Weights of a small GPT-style language model, trained from scratch on English Wikipedia.
Size: width 64, 3 heads of 32, MLP 256 GELU, vocabulary 2048, 0.83M parameters.
Training: a variant of Muon for these matrices, 107M tokens, 4453 steps.
Each number is 128 + 24 x the weight over its row's rms, rounded and kept within 0 to 255. Layers, rows and columns count from 0. Numbers have three digits each. The size before them is the row's rms in percent of the matrix's.

# layer 8 attention value, 96x64, rms 0.102, rows 0-95, columns 0-31
103:113143170103138124057152125090119122160119152097109120109152128154154106177133138123110142154107
104:134139171120139101112127137100169093141121099129172099122142132170130130148118127141120107097114
080:127086147098114127166168148104131119148107147111091086134166131116087136126147103128142099104152
099:109137101149107146128077095087173136100146104164131100139101133112109093147128138170189081138116
089:153134129140104140146158150130138133153103114124142114129092136178105113158120112142096174149136
109:133120133152134106142156125127152123109108111122120154152113108109120175114181147118126143138104
101:132120111110132129080161131156146169130141116131136193140131114097160116122166144146086121143092
108:089157140143134083087114102099117112126156134136146096158125111144165112130107119126104130130183
108:134131137104085124124141118132101135123113198157170123111134138108132116134131105125092134180121
098:174153178161139119092099108129169095154149129139114135072122130085138105163092125121135115094147
103:155170155146068112135158143154130125108107155084100119128142107108121147096140102134107156141137
114:151129164138110109136121143142126125115145124184166123058154132132144141153083090143132118086129
102:150154110127127154094121134147111162124086168138067124168150114166111146100152162125130084123141
101:146090103130115100180106181144131141101136116063127105103132146128116108107136136143123123098158
107:113114103114135137108115045129118134190153123121131149153128135140139153163164122131144154128119
111:104152158114133119110137131111134135088148118109094137109102119099136152132155133132130193102169
103:101153116123086121152115155155112146108127101122171151133184123134105171176139104104128130130126
105:111102133145100117143118111127127117131109122140097088152084111122154132074143130173133131124090
092:143151167133120106168124137103195111122145165123098102119095104143124101135120134148146121122148
114:132143156150141131159169135129104180103142107162125073105138158117111129117135118132158100136120
104:135148115175103118118144129170147161099068132087113156142129122134124141122107099147092193113139
102:108146125132137101140076150105086103111131146116131124124169130142091122126125174105112169134132
112:139124121130120137102120146163130140148104169141092154107157116143102118130112108110111160143094
126:153151134120134152155159145118135122145111114106136102121150137184158105153087106120138089126107
102:156149104141125145152117069128123118120087130128116159132112141137088065131124178138172100153101
092:105078136144115114105129075139112155087087142117142110138131102100118094144091100161104127107124
106:094095123137135088129121109130126156081162168147137108128125122149127162136121130095117159135108
097:102124146110109087140142134081153150132111148126119124157137146091130112164116148173161090095084
107:134135120126097165113144152136135113113107109101141105104167127137144154150163157149144134117102
111:118139098146142137151112098103175152138146108123119111151128113152177129111142142134165139147154
092:122083154178157175127156111105156139139162094122110124140139119128116127108142120121107118159121
102:110108155158122139153120126167132109121124144102151158119118119107126137135114135134085135100138
081:133084147123145156108108105094151121115155127132106130119127133169155131128143180133093104139147
080:153110152157168165088102084151137132142132128120114089129104131157131127141115125144114145150143
083:137100145107103136119110129134136127143125085100165148111132128077135144091156187120136163149161
080:140105046115161137118127142117105143120161092126114109152085115104083135147152158131157115105136
085:144130066100134128137152067121111104151111103131157179150095127124093127150148105108140151135121
098:087114143170141133098104092130126092107122122119137133198122101137111110117127171073112123179142
088:102105130132076088163176117121126151125149123130122131121158101117128092154110102132098156141095
076:136092132120074109149097090129148096164076103083113146084131118100109140174116146121108108159149
078:125181173144143131125071111106161142172108157132135107107108139144126130170109119117139106158143
082:116133102121128156138154110129148153154172142075151131137120137099123127113152124141111097140104
096:075121117119113121127073132148121176178096137141104111119118084141162131141124127134158173140152
083:084147120119115086161106144122128124127141110129126163116113120109115157174126093150105158111126
092:108099142161144118125116159121130119101135134145127122145131095198144129168120134145147099153122
082:114089150159179126132133140120139129102119171155140114150113133087142113115119147122103143122135
071:155120147123129079164161131170140109110056148122125150101116170092137102132123095131107105121128
077:120128155160187145142099071103141140109144148160140122165118090136128116123125128118140117143111
082:095099129104107137128144117116141112085130100181113146134087128111150136142115187123127076147100
089:121113125141144136151179132142107128113147144133122083134125096154109129120109124135061104148168
093:101162157140159128097123146101151158108078128148146132158126113140135140143117108124111134181148
081:100141136068067145108157118131130110172118125147156107110121122113126150100137104178120103158135
078:133124152091140123149130123152134146180101086113102171087137122142144118108104176167153120132128
084:122111133135150143136136110151158147118116136168130108129145138157153120124093130068125112128110
086:164125130171156154084160119143128112076157136130164110133092119176137086125096117139149126131142
077:099094129159197123104154128093116118119140138149132145118116107154087145116117115144108081118175
097:133119118153160125145143151140095106159103091180127114146140130168103107117126171129125076119167
080:104133143134146170111129147140154140104130082161119113099131096122107134131135130088101103151146
080:147123128145094160126154112121125095141133150160118113163115125112125095172116131159088138104141
097:108092125070128156141147148178135139136103119125094147102123127115128163151109127133110149141132
080:136109123081086152120116149178118114149163117171140138135111126099104134094133118128110091155167
092:104113096193106103094152137163137113100107125187122141148122114139100121104157136115105143107148
087:152167146126104119155121119171121136144143130106099133101146117132075126133159134155119120077134
080:148128126123109122136121118118102174170122144112105168121123111093156125108142070084114139116138
107:146155135102093172118143185111091122182117144141120139106171127130161110163100147161136139108093
106:123101151147126109130176121101106148102117114156161143104119096165103140125110139073133179132106
129:106105151139122107121170117089138133078113085138151103128108103112128125146130103158095123109169
116:133124156105152145135184131134108108177128141146112152112157154134086123133132118134084157142115
123:154166174133112143148148111141112111152105126118122122121175124162136123095132144109128168150123
089:125105162120108138093117126109109181132157109131117096118132139155172100101146132119090126157131
091:133089143156167108085109095143129146097154128142131107172105095092113131119120086107149108117114
110:086073119096145114134145149126147099107122103126108148090141116134121133093141163192131126123109
116:138138150142176164075082116137137140099130147113161120121094112165140112157094121100106140142152
092:149105079125093111117117126135095154116101156170150140161169158107118097138128109134142134162121
103:167155171120117124136122113104116110143095166075153126119161132147100115080115154141172169115127
120:103107091106141114144173129120133103097150088123091118160127094117126135110175105160133128152090
110:130181117126112170178115132139107142094118096146180116148140063135164107145116116119131164081164
111:129128109096151162088150148140118150130129173175095132148111117147148124169128140142126128160095
109:150113166134136102127144125105101141175150125114147109161103157160115113124124111170115164151137
115:115056091144135128116139131112113136108117105141113128136122171143096131102149128162098137116129
106:125155117107108145141159167125126131085123168177136097130106145138075164117130116104142140135102
118:122152149125145117101103119155153151137129183123105146128124137102102135141116098106110092119127
109:138103133127141109163159146106113111134169130108183162119089172085135154130100112115078108120116
122:195110120118143176131118127173096131130136119134089122133106120136131108141137111078139136171169
108:140139162087113136175133110125122137148116153133160103142137138135125151100106154122134144111125
098:081121119126129132085125166139124149080110178138105165099109126117149119127135099144127101141136
095:171129143123170140143150130122146092166119064098104131126157134140109145104135180096118147143151
119:145180175156121106079126104115130132150099132091169096088100145147131127147133097116151148103162
103:161124151129119134128099125123115122164116083121146114116124103113135148099151144101120152134110
103:113135173122106133127164173130135125105117154129166143124140153105123143162104127144098091138117
099:175164158132105121148121118084124117109157139111115111080148137122175136160112129122135124103161
103:123127158124105136122092111119139120103109157147112085108112174083159127134118125169138107107110
118:079101127128108131118120105111132126098127136171158116155100103102101126167102107109120155150125
112:109115104105198129146119144121154090165129112100110109146134175132133116144178164107144108149139
120:141087134125160103143172114130130123105113148133118144195119096152098129141136149157117144135096
133:167157104150125122097136087096117114144128126139174166109106111164111114149087083121163144104119